Weights of a small GPT-style language model, trained from scratch on English Wikipedia: RMSNorm before each block.
Each number is 128 + 24 x the weight over its row's rms, rounded and kept within 0 to 255. Layers, rows and columns count from 0. Numbers have three digits each. The size before them is the row's rms in percent of the matrix's.

# up: layer 2 MLP up, 1536x768, rms 0.0612, rows 802-812, columns 192-383
# down: layer 2 MLP down (transposed), 1536x768, rms 0.0575, rows 802-812, columns 192-383
# gate: layer 2 MLP gate, 1536x768, rms 0.0608, rows 803-813, columns 192-383
up802 101:138120101110112109144084122099144065151113110158115215121158189143138124157155132137173156057171104140144155151141100102141120142162119105086068168115182117102148087133143147121087127117121118137111133132119121116106093138145111164119108135114142123137126141127118158136133144137100151104165111159146140099133102145134095160124127123120114135101156167123142155160135133137176125090151109160057132078113150136141127128094168142132112116132121108131107112166127095131132109123153121116133123129177129091166150111128119139113112121151126153162134145118108105110128113123063180103
down802 101:137110157072141158136122117143142112126132111142097165167136110123096179127143114145159169126106110094119100123147119161164116129140169132118131098110110132128118124079162145146124138133088138076076135148130129143151113146132108111142136155162095109119165141130140108131134189120136122120172107125159126099100073132157111147082116171102124155163116094134129131157148132118120124128185125128105114122133141120164129136111191171152108111128138124098090114134182136118104150105171128091120075119120101128117129096153105140157150089151127145106141112142118167127127167136107148090
gate803 098:119105161154113130142143138111099107170138089119097166117121089148139146126149124176114164149142138151167092112134147080127096078127130083151140104151107151138110152122115146104112114098135123131171126139091148159150121115151090124129140142135131101162148120102130125157079118125119142151160119161130087134153111107107161120132120104139125137124128127104076148142169165124106141108114159156133142138136160113121134118137148140104144133204136133174152116141150161143094092122139146151084098156146122109141140155133100102131113145097122162118113123138096124122103123150134099128
up803 101:117146141154086099103116102109106114138128117154111154114129115094172081091098137146120091140126101158142087126102108110122163118197151150120156110105091177149112133139127067117106112110105124113159096141139193142126133118145118124147132150142141096168154116108114119181140120132113121141143121195099097127140125153124118097156138124149115135144117184155104142134147132142126168092102170089166105113171136092114095146159154124130158123187136146157113135139116173151117118106153150129066117147121158105132140155129129104176140150103096125122156123088112164158155084166104122092
down803 103:133090159152086113114164150138114172109134156136111138134095119116129106114181095148120133109115066116148171119131135119134132132206129158106105091160122155156165130140117094145122134124074174123177099160119136128143111057116106153138113127120143117134137093138129102082068118138084132107173126172126094143086152096112133128117124143069097112115123114165122131120165171138124136137124098135128112149148161115124099148120109147114117141136161153129142172159105149122121151129156088115125118152150176158129134136148142107148099127142135138125080126126126187173092143132130131099
gate804 093:130130156150140135126117166134135148191109123136158054159129094121163096135172140116110116122111128129128133117120086143108106094130141140111092170089156129111130087116097101128133146104149137078160128067135130081129134109095143109148133111136106140160089095126120079150115131133129118131156138147100121175120136142169124116133115124183134132138090153145119127133164137110122094146163134096166122105138112138112144143097128087138118140124162110125166138115167140100119103100129151136117106116174110130080140149098132133150147108140081132118161171143141135103126122150119130127
up804 094:138101143141153114133116137144088075136088116132129131106149107137080124133129116109104132092151122144142123132131135127148152159111135148160144104182155134122144130145129096097082103122093087110129099112089113127086110134113106098127098148126166085120120066131123111127137095122139135169115131118155135122113102096125151125160154062144107133091150140119143127119111136161139144099109120146132104138139105107126154103102121156125116098099114172146103140120074103098149159130099094138111165158158157115129217128127126102138120095111164149143120119133085122133146133078112123111
down804 097:094099101165135155106175080156158093089131134168089155076116116115134134116116124123143149141159108075153172124117169123116149159086138143103135122137141152091135068159151123076140126109124134116137149141129125136058091186150107178131113146136140138120144140087135106151135177149108135133089103130139143115117185086097084110154095135131143116136131130163117167119134138132128151120118129174129120137128135133132092128123125146113185164130118140058076137113101139095088138162086138114121130130142132157188131099125161121103120100142156105166146150116147155142149150128126090103
gate805 097:134117127150134123159139135119165135131164153148109126125108091126133120131129094119102130117157127152128104092130116107107113131154156107134083176127109152089153158105140112127144126160144180114104115104098104112129141149141125167131183119125153097124161146121146105154122075119125140138132151167144069159135119078140146109119149131147156129142104078114110071096168110138132160097099121116140116090114104144132133134129153159162163132107172097146124086122175119145157146167119119078156059104076112128086145125122134094133122167135122125123123162108140127115087099127084131082
up805 099:121111136119173138123156124119134122123085109142132076150121170148134090154148116128128099082127155131114129120100152125120122110129085122149124116093103152152151164114077098149101109153163100119130155089160114143106146140154103140160127146118135114174147134131097097111142124109068148165106094142153116084119112097116098116125146136126140142133168146169163079128123110135128160079089154118134135101130140130157149126175114137147120154154154126134127163163131099132120104096125165111114095147105147128140108129101104110127107148133164100130168144114117103127091128112066118144
down805 100:118137172131165116118131145166149081168115111126126077139123129147131165110108093115075156066100147140121107136154123127136096183143109120123086099098109161147136146113125133085117104136194137164141149133100102146105113180082152176138105185087160120138134162096118111099124129146082119165108099159139085141133150124108137127128188195149125094134157138174137112106136114155114124130136104070118121082136122098111142143145206121101153156125149110127145152158158171147127138170101142117133110116106156113144131140167145122124176183132139176113124151116133128117105143124110122107
gate806 096:116145148183106144105110146134124117089109132119125117159166091176122063166123104130114142146154122082198111132092107105134114142114123103118082138127152123113107142078118117110103107150138130134163137121125123138134130145129116119147116146128145138138130115073099120134123173133147106072112150174110138157123095152095111169122144141112138160129102121172140159143140136109141108147099128134127106108144141153135132107135102110099156131156103098096138149092135130149092132130110148131109108141126155145141133140146154137085088142100113126125093150154144131119098094107114135115
up806 099:148139165143145144104157161124097147145136147146142155081158126113146101120109108145118128099094131086110132123135116145136134111128156147099111116141126106132177123157150133141102139113112123145105139123109163171107111118084155117131173163137162121123173130141099087120133121148127113129136103109159132137137169165107102151113095144121153097112143130128116148112095108124090139060106130095137133124095122115144133123106136147151108100122137103097133115153126150127114131180126162120108140145098087133132147123151148160113117174157083121116105167116177164126149145113140099110
down806 098:175142100173158122124144068120109100119122140142147128127124149133162146130158139113117105091145102105105148137085132146122119131136087125082136159130126184160081079105173088109115131078137124126126090118081118112143120107117163112104146098127118155121133117129112179139143122124099133102146122143091158141151156121170108107149124123128114128149118164132137085162119153094128104091121151079126134105137147113153190121100151098146142141106096126119165155127124095125115105140136105115130123108124098091129123122152112134147117089122163121121129095150135151156121118105139132181
gate807 102:115085093107126102122110094122171138173145132128114121131140110129127142143125130153158116124126147155134091156117141131118130140115124087087093123138103082165148152114137143091171185150121143020140049095162169153103107114106134133096123140092144133115137109101128121149099159154120145114103139119157125121140100150106117132107169079171141149145138180173181111121113073143136120129095105144149163106100104053113154125147101165117109137142133121136115130132143129142120108129180108139126117110132173089155130125109135132117101106116142150134113110134072159101101144137156148112
up807 102:118099142139105109098124126119146153104139113134099129134128119161130167121150141115125114167124125119125093147116088099169128150113132064093088116124088143167121142101147106107132148139110136109100079115140084130098132099130153150160126140093128115102107128116105122120154145132133137070105130109121128123137121126116135121084130138144157145127098156111191169108128130114119153178068115140098134121128111156121135148129137140135143147153146119132146109141097162152137103145129115153165117131151143120113130153112110094114112105117095133133095175119137134117132123105108146101
down807 099:158101163093153132127125151138108138093138144179126165101105124160142137125149120153132132147140108062090153077145122154122081117160129183138148114153137140159131120099147121129146071159112050192169165145121103137153110165109134126121144121156134123085126132142115113114147146137112129133160149107187129149119123112105152118158118117122073116079130142091115152145129123091124098131149146102174121089141161130110129138108152162161145095123080102119139123119148096130150127119087162112120115116119077161140106137122114135113140139152145074132145155137140116138147151104134126143
gate808 090:092164135123134143180131136123117100114165143149144121147151156128111130112118160101096122101134131088148128127099124125108158125081124135084160187103172180113127111114126115120178119098158160143110110115136162143149102161132155136136131134138123145125122073112112141160131114161096167143100090152123127119131090136111096128109104140126108113119122156120064131106134155132157097118170137093134147106090137148125101150139141110142082166092157144127125099113132128130138127136167187101137147126168156099145144149141105143090095103135128147136118104151136127113110123121147147093
up808 090:112155154103129138132141125150138116153147140142101105112140088150076128104119149121138085151150136125153084091080155134137142103152135118120162126088109138134087128107118131122154136120156120150143115133146143146131137133138120104100125157161158195130146094146105109131162111124115165113116148130092084158123109093138122147106124124164094110148086174117105145109143151116150131143155111124118070141085134143100143104168090127072103139124120154079156107166105109149149134142116148101168131101157132083114154164140150113078137067108143123107130116111105139106095139142123133125
down808 098:140131116188132145151137083156157095113172182131115157148154110121127164145149142147118152164134100121118136130109138109096101153096092145120152156136102133134136208111085153104147135119170107144131148165136145134097092127109091130135115162156186149165122098120117109160155096100137196135168172148136162127156095107103146147111139125158115123116105083116126157123121126120073141129173143133098116122163090147110091152166145114125116078119116123097137140111128158140108127183042166116106144150123109132122134172135095149148161118140094112094139180151133116100129119143103091085
gate809 100:122111094154165121101139130168093146119140093139088136129138124152112141143131131113083133123103100114105142180110134120150087095103123139102100117103161130130116123105152126091070087144126100179090149135101155141176130122142119122118130155107101125102097138121127127125121112117097150136135150140150106135101179084165165095134071155140127128138122130103094093136121142145150159139152133136120143135121095119119127114144156148137115127109144172147120099144121109108127047164094128068134155148100141170118095114120138112157113141108075107152108108114180129157108115100076141092
up809 105:122096143130125120096088111089100134101114135116140126133114118131155152164130139135136115120108097113046130137080145082089154122063067132125108104152143146089172113116129139176115126145138098127135156091147159128147127069162155159133126170133122119110104139085114129105103162137133129114149178135161132111081187142137173150130107162164164125102083136137110167146135132133157108124095138098135154160128082142143115163110135128138150123135114070081109136136137106145107123140078136122179144122154117118147139107148146150104120137112092137125141160088177137186096129131129144132
down809 103:096083094141168138102112133119124119098126120111161142124145145128131124109135114152131117120132086124096115128115051122161129147073101145133140090168153134102150171110102128128090096150148107114105154129129147161157135109144146115122145099120130111130098116137108154081141145142157126120106124096102091103131136107149114116120134133118147134137126140144123123142117129142147147119116114087129191152153116078156133141157145169153126116130160094084128152139120141145137135152076135122117114125118112137126145095120135121153149072130133122101123081141175109170104140111124142169
gate810 110:111157079152162172162150131122111163167112118101145165116129112162123157120168093094118114112086150146117109118134153111165136148139125144135090115135130107111169140082141076174112146127132137141112133136108131133121123090096138145150130120122109106140116140108155176119158136134154126112133137166128121128068139113169149104159160129156100171135118134156133131108105141144113133173093145159106124117144105148092167136129116141162099124125177153134126115079120142143116100134103158102119156128113125144145140102139121109125146119137119132090153142170078120118121154140109098097
up810 108:091161129162102113190130172117127142132113110115100128127141119105141140080144091159120132111126080140135127108112111137158151096164156154123085169142147092110163153126119121169097129164100122156112175109159141092135205173129161132083102114141125128131098117143147127155139115135121140113123128128126143158129141127136111112135159126149120140123128113164161122123116123090132167112158137167105175179118145141121137076121098117152138105134163141083133120115141129148119105111097155152128102132127133112168124119112154094108139131125136132178153117161118119157095150111186117175
down810 102:110120115088114137190161170115114102141163123163134157162162135115152126139146101121107101090116069143165126094156077164125094134149134137114106109176118114112150120139137113158105164132154123117124142133114108138108141151131196134092136131154114140112110097152119136146135132158116128119123169152089133166149086148142151120100146077129114136139123130149126104106150168090125097170128149134130129132134097093171173092134118094104124100132164121112154134083103153127099104142155184124137061129136170152143129107127136131091159163162121131151158074121127138108069122137128108176
gate811 094:096098107106101138110129144145144150167124143118155128160170100118129148129115123170069133116153142129115130142113112135122105102158101130130102161136146113105114146149090141141112081139127128113103122094131143149129039110140093136128165130133072124119128152106128149089127125064088128146103133180078136111070095143157165158140138130175102110101151125129112148159141130106158127133133104105130128097135136119129159123126090124104122129096118127158135120111154115133141115102121137130165169114110181140145145111111142150091095153172105061130102125112141108139187094105113116128
up811 102:161156143106151150119196136117133160119103134137141133118112077104124152165130113164118118100161193133102096129157138121121104076140104135104142172111157128150122078139155182165132113166144114112148135079072150101125102153118107100112136152125118134093107144182182134106111157155096156141152115134137130149134166166124109124074102137170157106142116154107141126137141154095140094149130151146135115121166130101190130099167111142166141134144134133138132174153132149107112134112111152097092092154141110152131093105157146125091123113110130125177121112126133121102071140157137122140
down811 101:101105136099111114169134145114141149136130130143153145109151120140159145147144103127118139131148150167157135139142113159150115156151179118131188096132118126131127153127087108149128147119138099141133178100090095154124137153120148126138128116115108155139103159050096134084118117167135122146133079165124137112142077148149129122147122129120083111136080127140082130166103131146137112116135172129114136153093128135170114149127133156190171104159110122122098138164145117104112142125104126095102097150178128138143130127160119145155132139101142142135129114084102203118056137119135112134
gate812 096:141105159108117154128152167122138144140098114121160117158125137122098104111134157104112151159128177100121093106100139121124134114173105163162172160157140133136124127171086156109145107091141148129080106125090141138073157105118182112113113100164149120151072127145115130110167142160134129145174089078097144180148121140134111110103099095133135181161140159091137154130142117147120160138110159171150137142113100126118128110192051106111106154099126093146102133134096142129129152147142134112120147192139165148142153096118145164122138167153125133123134110104138134105148142119186111092
up812 098:140143138148101142110110158161121121128085122112184150109144102124126142132124101155182152114142142114145102116119131160130161141175132085135104074099095144133168119112111133131142126122124152115117162112142114129093117126106110161147123133156105172104151125085114149102153154154142128120116119073126083110100156128114142164110117092143086139124112110143120098105141163124066107165141148131128137135113125151099107138131143100131114138128135138134109107114139133110135135105115128145143141094112074162128126109111136120148175120155133166152123158140099145121109119124106094142
down812 100:127152159149139114107156115160129146166139150084169131104111128161124152137160122152140120150120126111128131164107121160145151126150122116121104131101092166115125119154092104113113144107172103113085111151111143130099148132159110124127103108152135117121105169141123151162166157175098140132082077137112166106098099165110151139119126080147142144142124150102086102120112127138129111129082102137125114119102109139131132117145114120131157138126158136145117135104154152142102142125172119073117138091121131156131092116121125089162114138111118153138116138147167122150115150133091151117
gate813 096:075143130134096142138136144127102116100161104141127123179122138151129098159110174110132121099144111118109114114131166106131102122114147119105104156164130087134146190172115133105134128075133122131153139121100080144122101147140102132102140185129113120131129137148096061093133142131121159149149110152153176108152142111142093127101131140110148142129130124131180143155111133130130085138133141104136120112132153140162176132145146102119146150163143123140111091154117152100120098129130144141111115119101127120117110133125113138165129130154091172081105118118059120096121146111153130140